config.toml
n_head = 4
n_kv_head = 1
d_mlp = 128
vocab_size = 2048
norm_eps = 1e-05
positions = "rope"
rope_base = 10000.0
init = "uniform"
init_std_qkv = 0.0228
init_std_o = 0.00447
init_std_up = 0.0228
init_mimetic = 0.7
grad_clip = 0.5
train_tokens = 116000000
steps = 3541
Each number is 128 + 32 x the weight over the matrix's rms, rounded and kept within 0 to 255. Layers, rows and columns count from 0. Numbers have three digits each.

# q: layer 9 attention query, 128x128, rms 0.174, rows 20-31,52-63,84-95,116-127, columns 64-127
# k: layer 9 attention key, 32x128, rms 0.135, rows 20-31, columns 64-127
# v: layer 9 attention value, 32x128, rms 0.247, rows 0-27, columns 64-127
# o: layer 9 attention output (transposed), 128x128, rms 0.243, rows 0-27,32-59,64-91,96-123, columns 64-127
q20:132077113165121195164135136154194131106142103120132158169107142146099135147108102098079159112123142150134172118152104068114132194116132136162086149178153157140082072141092132105128082121118145
q52:121120139147100115141128121152131116143107109150107120121106145106152123108160149187140081156151097115074168120102111084135143120164095116157092147152090158110112123152135135147128132124135119
q84:137128130133164124174117143119134148159105119124134131086101135102147099133135088140139118104130130106115161129129111157148160102142128128161121129122125108164154180115119158142112119167073117
q116:123121094191117156117115109150167175135112065144110123166136126146109199137060100094167122025139130148136172102092199131121084137111082099155049188202084116111121115118162104117095191155154077
k20:168148118122117133103154140097198106067067143074085100125130072172051111087092088114122132121154122108095138099147098172120171111142107097153123122132100136141120145150091125091104152114099104
q21:117144140208165126136149071090119163122194074035112167163150087101088139089067138133082102152143115119169097132121129128184099082188166099158122118155182162148156188086115109151123155117120161
q53:140107102065103117126138184137060090119219105130178140117084132096111079144136131091123111122193124187167120061117122104117124176144138071145092124179133121172127159127184101085162191105173169
q85:162151124149120076168111203091069133160167084118145154114114182151096131167143137065107155093103174139134161134102130143155104127096082137125183150103177126081143169112146129097157142144111115
q117:139131178138130141156174136102128115107203147146127130128134132102127146095135125110171114142105146069140139140128097175166093093079147084137145125108157124041135082110166111064132161145156215
k21:135162149193102107132191102153134103180134131109097086119085152163122158116116143180109165140137163136156055115154124141123191095150093128141109090112141137130170089102104130090127131140125166
q22:173066152125122133138116100127179168076177087083073104149149089140144106148185100145085059152111194069184160152077135138152110153095074113115117145128080142140123077096127135054119040118176157
q54:057146218096124123091110159101122105073138154170144094158082181164103081197163138127140086132166116128113115086172200180127091150093126134152154101087113124126136164093110113125117047136088078
q86:152133153087072126110206113151095125163195088100126097171104134057129103152104244157140145144199131197126109120101139112126162146121090177158120153118061123122098245095116112185138081069127076
q118:120089145105157173107115129111134110131104096123145113132118080123090105141150123119096173111139127071114143122174105100113162110079159146150159121084125150138143060203101163157114135086131149
k22:144151113103208163123082180130157115158112102108148088143119120126066065094167124112201119139113142110168160206143141167163079170155153141093126113128109130144095116129082120193161138071116108
q23:105118053078171210070067167112096095152178109127113107194127104136108089117095120118130120101174133115103130205091128087096116213117136103127143157158082087105161195153085094160216089117108114
q55:111137068076148122105151138174128208216106110179180149163130095128080162192113104102153171145106162074139093133095128109127089114163064147200113075121153114175104098168151102154175149132122130
q87:055127117134154149141135166104152135135181141126082205167133147121100154125161117123116187182143155113167128153134150117172099144127094141122173084170149128093087053165167133117186137092105139
q119:066062138102119123117115074121089112108153101157190140117127122143171058120115178090196152134180148086167117151103090155095118196141111119116140081153129165117106169175138125105143044096136112
k23:101101088142159135150154113130185098133144188131112163163090179163133106154191059103137130137088125100119126133143121158134131104118089126106133152077102117112109159163137152207143164121147162
q24:169129130162150102100116159082071094143139064115093118164130114089113128096130155127146072102099152170147118162129168110091203177115151077140157113088186156135064188110127120120141115126124136
q56:094134122147175100095198113108163153089100177124119126123062095110125145138027112138178094148081133074136084131142109158146109151104057155226120062110123121074036079237099171111152066160116115
q88:031137138124149152147137179166143128148128151154113164115128119054121149164071126163162135138120109150134133124149102125162151090092164182192085098091172091173072132112133118113140135141104102
q120:106131116132141156143133133119146171154120102142100128121103157197067158137142160164098132110135122118131116163113095113125101119122095122175081169125172118089118169142085118124146111112117119
k24:106118138161185122044048123148185138126202162101126114138094121128129114094146104158143135076130166106127149125120163148127162170119020146128125075166078104233077166144175083080161105159103094
q25:131170138189087123150102137124104079141168077084128143079132133085137175110167127134123124142077087145105172126172111124099127130149126075096171130113177187143102195112149139141113121168093115
q57:120182182165195126129140124095138118054090052101154121104099146154077167090067138144067077165141116140076139165163095185132146113024089050149122100137115161097115117145170136035105132166129149
q89:141120106105176064174135147163177107128126098160185111173190088111162127163058119112124109116085109137072127131166107129182103074080244172128079161152161146157171148125122159127116141157113127
q121:175087127146083101125134145069170125137132077147158124130122106125124190113106129183111108096096144134133136101141106116108062098123112119121087187143165154102123113142091145136071128131135132
k25:109196130112113170115210206151154105016127140115139101083167133147172173119119162130112103188150145114115104111133090131086114079115139113092060189174165111125127171117182156148096163162120137
q26:160163150142106111162173158149100087137114170097144151109098094132171147120144156170109121185147096116122122108158107180246093071159139120143138111124174110079147123085068151213054199147136085
q58:129168168168059144130096148150113115193106134118091132081128220154116126174187165196153196149143076147068152172084103130102088083087157209148074096071189111140136151180136129137147128100105140
q90:132151141153136111149131129100099170128146099082098109071084162088105181114107130047199188115057154163117210146171171097057168080110085168108159153031084171197174084145130087123134106119139178
q122:087185092158098076123171172171123128111071132132116146114145145081084141132128125136103111128102135148115139091142113146105138101159142132141125157159143134147095130129109124190093184183134088
k26:086126155037147189062044155119152198157175096142140163110123158193169120143096064088198142125143174122086138178083128100114135142101125104168064113022056090183138083112130122113176153077145113
q27:092123128137100174103086210145155124131123183110116099178136199193118094177126140082179085124116078143127130126093173136150108091149177117109169172178087090098059101153121125101140055114136119
q59:112103211159155087194111167094129116174078138086204109177090155169100123203113079156113153156125144152042142153138150148100137136139143097166200156112077064150118155079111162126178140126115173
q91:130062078159107065142154201093170182133126170107165203170122170094141170114111094129113122171138114170099053181088095139093168196060139065123189161168173146161157200163124117101106106126127190
q123:154096094115141139093104145108132117160158158129123100125104113112123159109094148155145160152133118097149128131149171158115108128140136134142149132092102168208056130126097103169167143145071107
k27:154141190152131141180179155118057126145151097108124153131167148055123188042145115178138115119072140150079130111119044064145097152110142142141144083175137162084178095094107107178171152141112126
q28:116128116162144188080112117132199139079174093139163090159158131185082142145101112137093109119119130065100149187126080170172092136096135111107168081169103150138132086199107173115167151052158090
q60:114169185124066120106045188050111142148190103089138165075119188115223113091074154169146108132126152068147133161185151090150031161102170178094244138133156132092148113117180118130109156126075163
q92:169082155166129116137120166016100115148200101080102190128136101150134166129075094131128145106053134128085130185155151132189182128122131101082164189127104097153075123126170170108176086077131101
q124:153113092173171154091171096101114137100122145180149120176123111100127099108159095100112101117161145104208118135134156140108147152126095149111102129127145145104162158131099160149126105098153097
k28:141122138099152147191093131119143162169135122065125122154187106125123177142158140138090153148096103109094126164137133138141139134166112125129116177162198152087164144136210181104095088131116157
q29:140144189122101129116197142099149152124172130134137111156133126087112167084136121176083142149124092146133133092172124062117123118158151125135082119147123125129155192112092156144123188102079131
q61:140083164095148134139125135078110137158143155101062000177135107081146110135173121156101089108153153095134102168153133120141067130106131068093132138029171143164125097113140103169214129176123143
q93:139202080076067067108061165101131145139138113127184075123140182221145056171142093136114140137133137082108133131104092149126130155112075154088228064104165128126175113096173106159119123157155080
q125:137102163145130154127146119097116131125149100164119113138130107122134130157172144152107141138172104180140092148169118064160116167146158138133103105108114120152121111093098137144151112116100122
k29:172159143143106151106164070165140128128107117150128155138146228154150111179113083102201090127132120063140097128094139160071104087062161111077164122119126144177160123105143126113135089115170137
q30:100128147171148156130091104094201081083119135128122148148083111128172117159144031140124104106133174156133125124117107150100118145108137113109121139108070059172112105113105107111129103102161095
q62:181135106157114122085213146149051143123142144171097144119113212102113103158107125175143054175091117160128150134150153113148140151106118233163062112137120151147095159084227087126165174159223172
q94:105099118130065084114124087131170127085067112177142163155158192191109117164097059161119165158186114105160065079104111158057151107047122152166159107177150120072070077221119150106087112153036119
q126:131142111111098132124110103135120075120126176155094143113197112130122153165161130088131164111162162169153125153142126154151165151152132126134123109137129134129085119128134153131137117119148123
k30:190197149136119077133154144152127144081099116168118095151109083136096107143125165166120133073109087199152159130170112156164156064119137103134091197178129140193135147107117158099141114148093113
q31:127182128141158122120190106142051164164135082122144105123136101138097154107088117144092153132103134126167131134147125088178087078136149111159119153131132193190121104101147154121155166192200140
q63:118156214133116113075195149157199125169127151148148159196179093033082156200128135078155156110063124175197133101141126066155160062134072139123121143163156160125123123044090172129077193090133110
q95:182126206143093132153169151123123158113082152147157185144206150083132166117128144134255107107126075182242075115147095061159087117119096146171103130171155058093166115173129103080097099113118130
q127:163146101145148092115100105105088165098118093121152086130114144112156146126169129137027178141102100141127130152171172159151146099115075207176160141088177153136113147093135144111108174166102142
k31:161124102155133109137095084123157098106097177152139182128149121081102070131166117109139071174128118117171102120153170131111121173084092177136107116137109066132117080119131123116161043102119131
v0:131122155136151182138130108123122206137186158174130159101108165130241164125136136173125134099088078163139091143104127164120124146143125114128130162074101128173121152155116131153162140084156120
o0:089120145168119100122087096091133129076185049088031073127132174155113118150067130091121158142140191244122150184214132078038175113186169102003161117082086128165128111163132123116129182121119196
o32:120203164099154126166095140159063144110104118133168161164095117117142112095161148119139128162162180132102144144098140148118149125144192070169111097174126126120086057122128062157135140110136141
o64:094129118180070154079194151123122136144169132164081121091121095165101143146116148149084101134134100054156071061097151174156149135121143140199167097122125145122196114114158161081115178139091092
o96:124107110107148127145097106134168175137112130131114126136132126144147156141122111093166167137125121152149139167094130128085119125111103106077100192156128105124120122146155129109127128111163149
v1:140122163181133166070126093188067164220084109090129087105116133156134079113120148089130108143105092187128151213166151129087120127156127162126079137056142170095110122102151175091138150101153098
o1:120174090075074113063121132110064138139092084134010124113103162092091125126093136107143119144101248087130255171114168102088123185113093133064169176129176234129092231086157142098175092167159166
o33:145117124112166097143121168116154141127127181128128105116163110093127112101138088115172105142156121136145091116142148129197078124121152072069157088175093083139155134128134103109081180101101136
o65:110106144133128126149133125171127101087091113129159151171111164146152128136186174127164135118087133190093196115084120111078129118158109115139075118091141135097084132141135120169148080188133112
o97:138138136171127141100147131122132142126133133133140120122138125133150133126103111106108159107143143126114119147142131149126102131162108137088132156152127102132096094130143142091151124121129153
v2:170137148182024130093140099096126196110138087077143138088149114114128107108111147149116051143117137128138174160123097139099060139142195164128122133120122155109129121171136130131140110141133141
o2:127166096142088213090160116114033120084163130132141081139118161099147117115115167154163174045077199127095146122083136115045077140157157104074121217160187135123115220161112180166084151191104114
o34:154134137100139153123150129131140124158116126126111168130122101143113142128002124149095163152145132147126129141140149141125131088144113202171076143085131122091087103094126179140145109146101166
o66:143120098110109086120127134112159147144167123141118129107176107113174181089093114090154130120139133060132105122116103143135199138127086089111135115103161090129146133120133116121117107055129129
o98:164153090139108141154118092107133115140119146092096189144104140105104076060087097163104100123092143134121116125151145114104145123123153172186124131088139116129173132121088149134091123164132120
v3:109163127146177138074131040154118142136139088156181129061139105122149116131112142104098108141121129119102086101152211169114096154108125110130139117098140130112182120159094101129192117076171111
o3:090119169039066255117125093163150115124132120095095063158189087112182090122199144059107255110132147121079069112117090091085088116162103063117107146182179085135148129105148208107047167136209138
o35:136104118180154120164118127106130112099137134138121105147104113149147147134144142085172130102133138096110108157137103127074124149120106134115155160075116140152104145135146159144115144185131126
o67:133144157127110108114134158121170116149110122154140127139153159117123111202120116160101097147106097203189121119113117132086159105098134146060122097126163160095141143139112080100129095061111105
o99:156144101132132140184116151152146102116143114114149077113142114155094138132145117116110154116131103115078173134122136148118132170143131054123116108186110173097152149113116133129148132128150183
v4:129097128102121126118148139130161107086107133155099075102100124160100113150140157126138149146132188190120129097066140151142100126121166102162149135069148202158128095163061069182120195122148108
o4:124150121168112113179166109158121143128138128177165085137078139183107077132150133080122093127199142118174209070104131161082177153116161083235143001073118112111149127140111161173103156165113139
o36:086166122089138192078166123182098115135172138134162181141141139148199175081078119135165134131093177138175157103171140100107123144111127126111158087097116147130089125123164124109134109071163125
o68:126098151115164119100095183078105112137123117108157132127165115087091125156108122134116129115084089104127124178100089113145140099135147119156110180173140102103110100049097097135158121113130168
o100:106183176137103138179102155126079134159087075128128113104142114157110134169037135107127111116183112116123125145183122150117120144122126086099104096148134177109116108153115123096113095119096161
v5:156070120115081128116163124177102158107126094127194120196109120061142111074145090106105149078149163110080133152166179141137137095160140132087141117141118142091125102135120086147087184160081120
o5:112124054167120197056163142173209131125132118133150197169147085154094108203173083096101055119131102114157207096109077166176139078074180166165147178162148104107111135173087126172084110077121113
o37:124145159140144118179127136151100142124151161114112162121125075107151137143160138110136147145132125109088114132103154167099102144120130088118085087079140158164129106148209160138112157167114139
o69:112138140091139073128102114140140169117139173124127117107133177127111138123209146133131135213141114169149057123124117147085092124121100145144165159109124107090166125109131132138113105171124130
o101:099119108152127158138208111113149117124064119139143132166144138165108130146197084173131151069093167155053139141121118093156133105128172129161136103141148134129117149096136158133120106108127093
v6:144075156155135117142075149138128112166099145137166136153117152127121171149111150101133117138136118074138122154094122124136169101145145132093092107121089160113111081158125159164082151131159148
o6:192104127166191130136149106103151148131074080135124196061102135121204168058192107134152130122147111156135177128107144122128142095113134145111188195126172142136093113157134081092134072119062112
o38:189217094077164122099139142122089159106160127181148122161129121107104095101123163129144118128175151142105123119141112102144141123132098100131166136137103129099112104122117118161120070127159111
o70:091128140167065115121160139082132075092133118129128103082134132081139133198051076128073103158046112145133108118086123094142116194074128147108083088111168111168141123107106165075120195119121120
o102:121122134093115143158114142183119092144127113121171149136145137190127149163173161120184148149138121170135194118164118154177130112125123119153123138169085136127121146135101132111133139125134172
v7:178090198131105124128121116087105106084116102161168150130177128095112105074144115128139079107124121114081122170147100063172128085137158136142110104147183129145099139148129167097181168093099106
o7:111121180170069156119118183098144118108095127170039173143114139109126157143178144187114153084147148211173135138102115206107063106137155110019170132151200131129210158132104134172110129113129134
o39:130122022106146120125135098183153153114103130145146074135109076112139129152085108101151184120106177112103141121131134113093114141117122105163111154106107158135136108122126150136179084089151120
o71:103102141149127169143105141110135086131138128092129162105172147102111127194100124118085121141118130110036125130119129076150127155089114198140096105145128149123130148074137125093096120143116121
o103:112146156144101126048156115133068106121134141149170169150111139102134091132220147135145077134136141182176116080137105137173167128123161128210181119084153092143117138115109107140133149175156087
v8:091148120102136116099072111153141170135175122106139104112115157136116114111120093141100172113102128133094147154164170169165123093067077128137155098114150133115092128100202141137159118084111122
o8:047115153195128207092071136131171131126155137131062091122153093164100133209208152103037149183150087072138180162188188160092162124052173151205073159064120136121161197110130170141128069048116179
o40:160125110144130113152160140137139109135161097131111146133163128120125133063046143203135080164125113140161133154124075113136049117158120201123134154089176122130139138136067142176102127222111079
o72:171110124097088104114161123032107061144092124144127138104111103104138150157072145097104131093149109133156155117112142106108137110128094133129134138157082126117088106143115140117130141099091118
o104:105119130129158094132114168119116136101158103140111127142141089120121153107090133131090122124134114109156143174109100137124138114103107111137088107150147136146061140122152134099123144112128174
v9:154206139143141126141130161096134137126122159119125107132125097148102105128100126123125111067119102132144116138122124085072097105118114111096088155083129126104169188117128148168158198109128172
o9:111195118182124022141134154120139123092087129149117065064115146137083133129182154139132048107163112142103132126087085132041145091137132125176117148179178141126135160160111103124119131247121143
o41:179145111088108149100079145113136066125174159121128112107094157152127107148163160191125128091133109120122096089113157116138148136087137119072159189112152088135119077080084127092128122148162113
o73:127085157149180125124138134155130196115126151112180151129103132110125139142150128139105118200074142148044133135152097166174076183158136159101143064124152114115121141162203171104137138117163145
o105:093129108192127125145166179116116166137117135113091076087105115141127109108217175128154133103122124116129151070130122093107152129112105108098117185127162118142135142141190076141156192161133139
v10:103122141135141053092178049173112153167100121140100156133170124061076158069129155106124102130118133145114148099164161092167165122115116190149148199104122088143119140084069147149137144205119144
o10:129076192128112243078156115116144133146080120163125152113145069077122141076010108121113125138106130198159128039178108137255102134167110139100146148111074056120164073092088130143120088000152100
o42:095172109088134135151076174102145138102147096084110098124132145157097116102099121112164139109171081146156173152091141076108179140096165108074149174123096118112116096088076108098144124122094137
o74:116123114138139100130137149121054112113087137156164071115111116113169133140237109166084170153089140137084117106085119186137053106162128125123105076200131159135131137161158109090143197140169132
o106:169125150160140153087133106126192171130163156137118185109138156110133125128024103133135132169156165113135092105136134152080117145126096150066125163137138062171115118117151118113115136116154137
v11:133139123111129115091107169109160160117144116185122146085090114151139087103131108097106130085114145144114175070161102132130094121160066117173132074125133097155107125074158143139157178089067144
o11:087134091100150170115071076120151089113154113071137117160125178147081040188166088085064126126182110080096120125151142176088126153060123128172021137000127159125091130069158160161107137083070168
o43:180164106080109119103087104162150158106098145108105096099104128108123153112137108123184141135177168187129124085127176131171164125121149129140190141145113128120152154126111099096081077119154117
o75:074094120188177141157156138114112094167118084134151148187144099124136159118122140130128139122094155165145109150125122134157140156122144153110121108180161129151133113075107147111189122143176143
o107:071131126147085139086143131111074162118120149147118119125113127159122085123255165160109112163126143138115111117131134104123122088116172174171112129050165096181177127114150147146135160143084120
v12:056150098105124140094137115132099149122140119138094131104097078160147138166127163161089120093150088097122149100090103124154147212201115134154121103117147136076107136120119127111110090131213150
o12:140097157105069105091206117097062172063157129121095089168186119104144050111073122151035168164077154067163154104117106081136100146203125207099099018116082157066093138115119099144184099023135141
o44:164117147141112093105135143098099087134156122124152105100102126130145103170149145179186130130146136166120141107150149129109146121063126131175128167048179132133098141098196145118143127173125110
o76:148099087131162133138109144142180135143165160147119140097142100089111134088076157150139089165121100113049123145120111121143093080143158119124121168102143142145161110134131172102128128151106147
o108:090171152124133101163095157138047128115072106108137096131122124107127095166228133039177107093080109122138084118145116177109108090148057122144188092112152122127099147113141130178121161100136096
v13:141168198095100144154184142092127074132147123179119126154052145078084108109092121083157129153150120149161077135105125119118117102139074107130139119074183094087160097088113091079100169113077148
o13:159127154152052184142036164088144124117107175136126183089080164161105184117166131175176103100173112151132108140110095225161182129124119093183220133096184082164156103154098089165094098095137143
o45:122064150197105050164175145109134076099128127107078067118135125090176124164164120101168141105143134160109135139104115091165095159139138191193092105124159154135078202169193196102151146151165113
o77:131131072119174110145156142168137122117117137096184167141144124150093127116142166107139118155098121091144082125121139128119061081145181091050130181148105170099139139180093119143088119161113120
o109:098147105142125102143075139088118143107112151136123136111120105134117152102154110075134141105114092122123127169124158170085073099133097119124096148121123100154130132102155120103142121102118187
v14:151097135150099126108185131156115103132194149109077166119132116170099131125137108099165125175155146135089149146074120157124110067153101121114120133137114146106201177103127119147141138125146086
o14:088160054102137102099138166147134076102062144124119153066136152116123091143122119110167006136163172127088146115120124165199146097113158112172151097138107131123157130165119156106134118128185109
o46:125080096144105131122105115085107144171086090076153070142119094096113175121078127125157144140143094144140086142104085181120122133112052142120113173120133125090093100112149133133124096141102146
o78:159177152114072189110126112120130160170170107187083093111178141135204095118090175153098118109136107085181139127123158081112158119066108124185090123090114137146128116116137134115108102081098093
o110:144125082160142106105149130155147150102162147141115182098164146145121117140130144115113109142150167119109109114075152137127095106083129136103142132156130136153159146066118145131141150133103125
v15:153115152073114117151109174145102186116178135129136173098080072132095083160144083084132150110150143101097120119149104101148183152131140133129072043114112115066155143219094090201140148152103131
o15:113110152155162236147161104096041149145169159086103112088107096127181155146255174121157144181176073150094147124135133172084095141079183111213120069093139148148091154144095133088097035067004153
o47:120153143129126157124127097145102101127082149087155171154134138098152155109130115121148116126124152158077092120105130158119155124105151084120103123150123106116123082090200115106169127160148164
o79:127117077147095077120153129176134175109104099140090099139142137155150124095106133141142140106138085129149149076136126123128127113145144175153144192111170139138120142127160137160077119149148097
o111:121114161087132105130121114096072144158167124119098093087125156094135082141159085110142127142114135143110083081132112152089131143110123132112134111058146124117149136128127137178133086113147120
v16:126095188084119117107077107180136129083124148135172089206123149125133156141056149078114076193115104139149156156151146157130126100147124141111068109075108114139155142157159049151166135151094193
o16:125136072109176197074100132178122134112111060134034124148154072145116092063151131040143118074145125132172119120146185135227149085030178129151172248102153087083088128121131158104113149141191182
o48:126152101132097147103130131114113104107150141140157083117097187113117128092170143163125126107126155112113135105145129144148150128153165139130118147166166102124109185156111097153164101075183103
o80:145124133193140112175129138116126121143155115106152108133110110120106094120125114161120120136128102149107143149108144119117135127161133100146157144123134131142121104071151144091144127155129102
o112:120129159068144100120085137139073140138133092113121082151088107092150101138226196075177130157131082134198145097128131128145137150111116123128108118115084147083114089173114114175119145129100140
v17:129193112164173143141119111143134120160161128096065197131129162099165054155092044137180109134072098074165141084129135134115106121123130178134197068082164144119155112127100199159144176129147162
o17:126186098149149121140043089130171189098125124073098155082144147103168161120175026153143045159111118061151105147123131118150123179108124141153126125053198143185159133089133093132120100137118165
o49:063167139098150167099163153136103106168118098139193117159099103163110162114119178135160155137147157147123117150141152108111114159149166108074160129135094135129097082150200117130156129109112170
o81:157084122150122085144121143108106144101116140153103114083116154045099126173243116101107184093110092160085127142121104138179132094139116111106102140173138103140144123116103118118141175159148117
o113:213218200127154154203123140160131119129089117044130156132150148091107084119062048107170079144127108119092051185173118158098074160186074143154175151141129074100156116141102169138064085138177164
v18:107110129121144128116169078119130091141136155150067090156116172142071072142137203076162135085189175131178068178150134066140072127104130112108100078112105142152124078150150103131149154095099163
o18:096125182095105035140095100112177148163126149180138076102069200156113122109255150055064210139081127160138165119134131212168255202034048136113180083000135152063106047149110130036130129085205092
o50:147157100121144135167114139089091159119107124094130137132140117150132126136110117141076116148104141144115129123118127160077102103131111139109124177142124120144134143150106138129111159200081155
o82:145131100137137089112114149144120116108142115118134153161117116113155130138185124108150102138138123095116102127118138106134097112116139124115108116155098090083153152086144133115121092149151125
o114:144130135119134134107151098130150110119158123139125129165119156132134090130192140140119126137125135159142135105155119105106159133126152130157143126063151106128118140144121141135101131126143115
v19:131057121153167112090146065142082117151145145131159135112131153115099153087124121062109139138146134083098129162093175122126207143155141131061107109101137091159153129093146079115072086093142129
o19:181127114098146093127099174093111081146096084116138162080142134142157101100146140095052216115120132076148188196118115163217114160059126166000158184108170122155123032172168117046202000077142121
o51:116126138093080185106150119130148114116129125130135177099141142152156143180097134103143075126099164181130115085124112130105169106142125168133105082154128152113134128105117150110192100148141129
o83:139144097129133142126125125153143155154148126124125161167156143128137137093093111155138116142145135100115131139107104129134126073097154092155148125101119159133135136104085124154160115057138112
o115:142145127135095122158102136100140135152110163083095112101128124109113120118114121130104109136126118123132113123136156127114118137139115159110138162133148108122162120137143114083129120164131137
v20:124143119122151121078101114083089097076142179141119120147131064165154137086193106125148161050211145086128123081107169091116117120201141107106135140112102132048132091160083158117146110139144160
o20:084142128124090199145117119069146136099151118038115126094112015108207181065223133131141137163160153088152182149135101104182128191112172116155133097118139123089144087157125099138140116048081168
o52:158147128168117124115116170139110160171143143145127132138125167138094111140168102146147111166106140110168078128146152134112074115182087153133106135130104067154163134118140142148145175097097141
o84:110102149100139159138125088173127186148100122119102164139158173135167115147118121110114101162142164173121145158110097107182141177118121069100141061111144144137152127112124131112104097124134061
o116:113102051142119139087156094085147123101163130146138127189078092135135127102167132168120202116153127170182146127133162085142188128123146147178118156109106128144125092138102114103174128113112161
v21:185133105144060193099109133094158103140132133115117084123153068116105106104139177133080105115171197101179100148124140107131140137103141180113089109117156143164128101148179102126166144136118066
o21:124127095129122189140185114126208204087111136072164133144125139198138171160207156112107134104046078087150169069097106121076159069201024138223187142179251227093118156173097171073085139113079129
o53:076109149111139081136120126129150110088112110135156130132104093127119176099108129179142120157121114137153190141126115076146180149156138140104130129097119112151147137143117115165153079121120080
o85:118103123121100143121126147126130141162183127098146167146129112131116111133000095146161116115153125171122093125114138118146114108095141130119159123161079166166127097112115165098123128138124112
o117:099122135123116119057116105108134155115142150152114102127113123122145139166179139101154129142129158124192125131097142164105137131166094135145143103110170085143075157106167095118139162138140117
v22:151049085104154117144113176137120070069076078100159115123059086130119054085099174137098189153080103133148167179128054090129099136174140141200106145134099058155158171136115132148082079165161175
o22:098159050115122210172058130060000054186179131169212095193092129092132053122088156132100041106152064015055141138109122146171120132120135144119066097085036116149130178146120135175100114144094135
o54:098158126114134128113112131131129143111113121133100104131150069130104176140149153154156127164118134126130086147119142135079078104139096151098143156170153149136122074140111123113154140122109125
o86:131077171126107129128131149135141154139135173102144195115114156144123155155096113129118137072127149174107124105132131088160166122096125117126149096114132163129144109072137148105095156114111114
o118:172097132108142131121117114120141059147162111126130089125120161114158110118200142132210185138179111169159162128136159131161103163150133104129123154151111109109074132179115081078146084130173185
v23:128108174158208143105175179137089128121112202110150132149107108148103160142127110087120118196144142072082099144052052173074113166141108088098065103114143186128153090162094163106103125141211129
o23:205159113095173048140138159137063154098087175115133080051136124118147156075061171097153085144120236180098183178055079124136082120103096075053158090242124117186214091123171083035186106167203204
o55:105122125141142114188104107173162113104151087096095111116125131116120084084047154157134132153146085137123142133163135112174133108160136133130128173116142083171124173112134111151112133113106136
o87:122141095106114108086091134074154110138070122171124117115104101090123186152081127084099140079126148120178145141135147117094146104100137139142158119117123167054081084106086172131113077121120116
o119:111125170092160122100123143132070081102132120137150124173113111130134106117227139119187142137147124162095124145107105135172112154137154109172101075125104141126095132106151136122129124128138113
v24:105151121141163135122131172090094212101164189091120190159160092086141118077130132142133113110147128110108166090179140144095120122160124099120119153107129142107105139116162177085116150100147153
o24:130137133158161159089113123112136165070120115088058138086188076042204184099221077181153039095088181088094204111150098066120090149161178158140126063179136107212142116143159108179075148072064143
o56:132083113157123125128174091127155121138061138145134117118142145116103080127175102096066156128103137216149119153083108155065134124125157148095169156151165119114112172185136143138121143163147161
o88:099142137118106158163102164143053061149171123122192122163097133151137128111123138090182109076164148062137081109136140150128151094105104106115081136158145121106139131103116054126198138113145123
o120:151101112140121097089140106107203165095132127160116123115181133150108145147196162132097100145163122107154168126137136079115118130128169114046085147166122137115079112184180099084112128148091138
v25:087131067072086130096131177086161087157078119128151144153173142041088121131175125133107130170099140155113144100158110099049136092125125110091114136169159060097179073114137113078142184074122095
o25:047082133069118204101187131156225108137101099119255210209114165067110158199107137147197174115077123173090114052076103154145095119157080109114129127189088140112139143199110142141104247030147027
o57:165134082107131119119091115170106152146181158078148111098123152120153076097087135161186098149151124120132083093155142131126113122123177115156120110163117101104110088119114087119140104145142164
o89:133097090145132105136137128093131133101129136148052112131098098138164143143110121096105108106114139098098165159114138120142164142135163154169128150075160114139109104125144155155115095153135143
o121:096128159146166137153118196152108137112094113127144122139131088137134134113155176123167141100172092124123133143136110123129111112141138092123089173190113147108095078183149128087135143086102151
v26:155148125137103153167108182199087184177130077146121103176124128148096098100144148144094074119111100098145128176154139083149146156123177199095144137159103118162099101055184134111065108145092157
o26:173153150101148092145145216123073181189099120120162149130110132132127126105149115168129121117137046097126032159138097079159143147116029201103151150139139144136102145092170107109130103217081133
o58:107138093106130170097099100139140101136174125124108152117104093153143168111051120104160148155133193123159146131129138121077155138145159091157144092097126106156132142144110139105155130069115099
o90:078114102137144136127139107121143100173098105142137061101141119091150115114123085106102096167112140129164169098102171177154118105146128089192121100154097169064185077112084112131124103118095130
o122:116151150156115132137170173126091184102153137188123128161134095180119123119152148168090112075147123117097106167098135080064133126095135112096118173148170139165141118090150142099120138141134187
v27:142135100149110094128123122124119074119130172141114147163126119118111102119113145120140121142112042135145146099129131073140118145103138086160156097140145130102136150103098181107138118059121102
o27:118095189168117122109084126076183101096173095162113192098077134081125195096148079132205076075120136139070177147161142112117122188172128042108142167076058087180117093092105083179122121008151066
o59:122139147144139144131099127137056109144137142126132120093108122150145102169128153156103108158117151079129135090159118128139138136132101126080117127117160168120173192119145116135128091164142149
o91:137160123041123177123126130118153201203150111131128134112178123131122133104076077125101111180144107158166132174119095124096181176100127159129153159126099153108121120103103089134162149122113113
o123:116128145114115108155112154111121085127116115126123084115131130118124122170234115114153142114117116121097131122127153158132130142140140095137145088114158150086145156127122112143135113076117105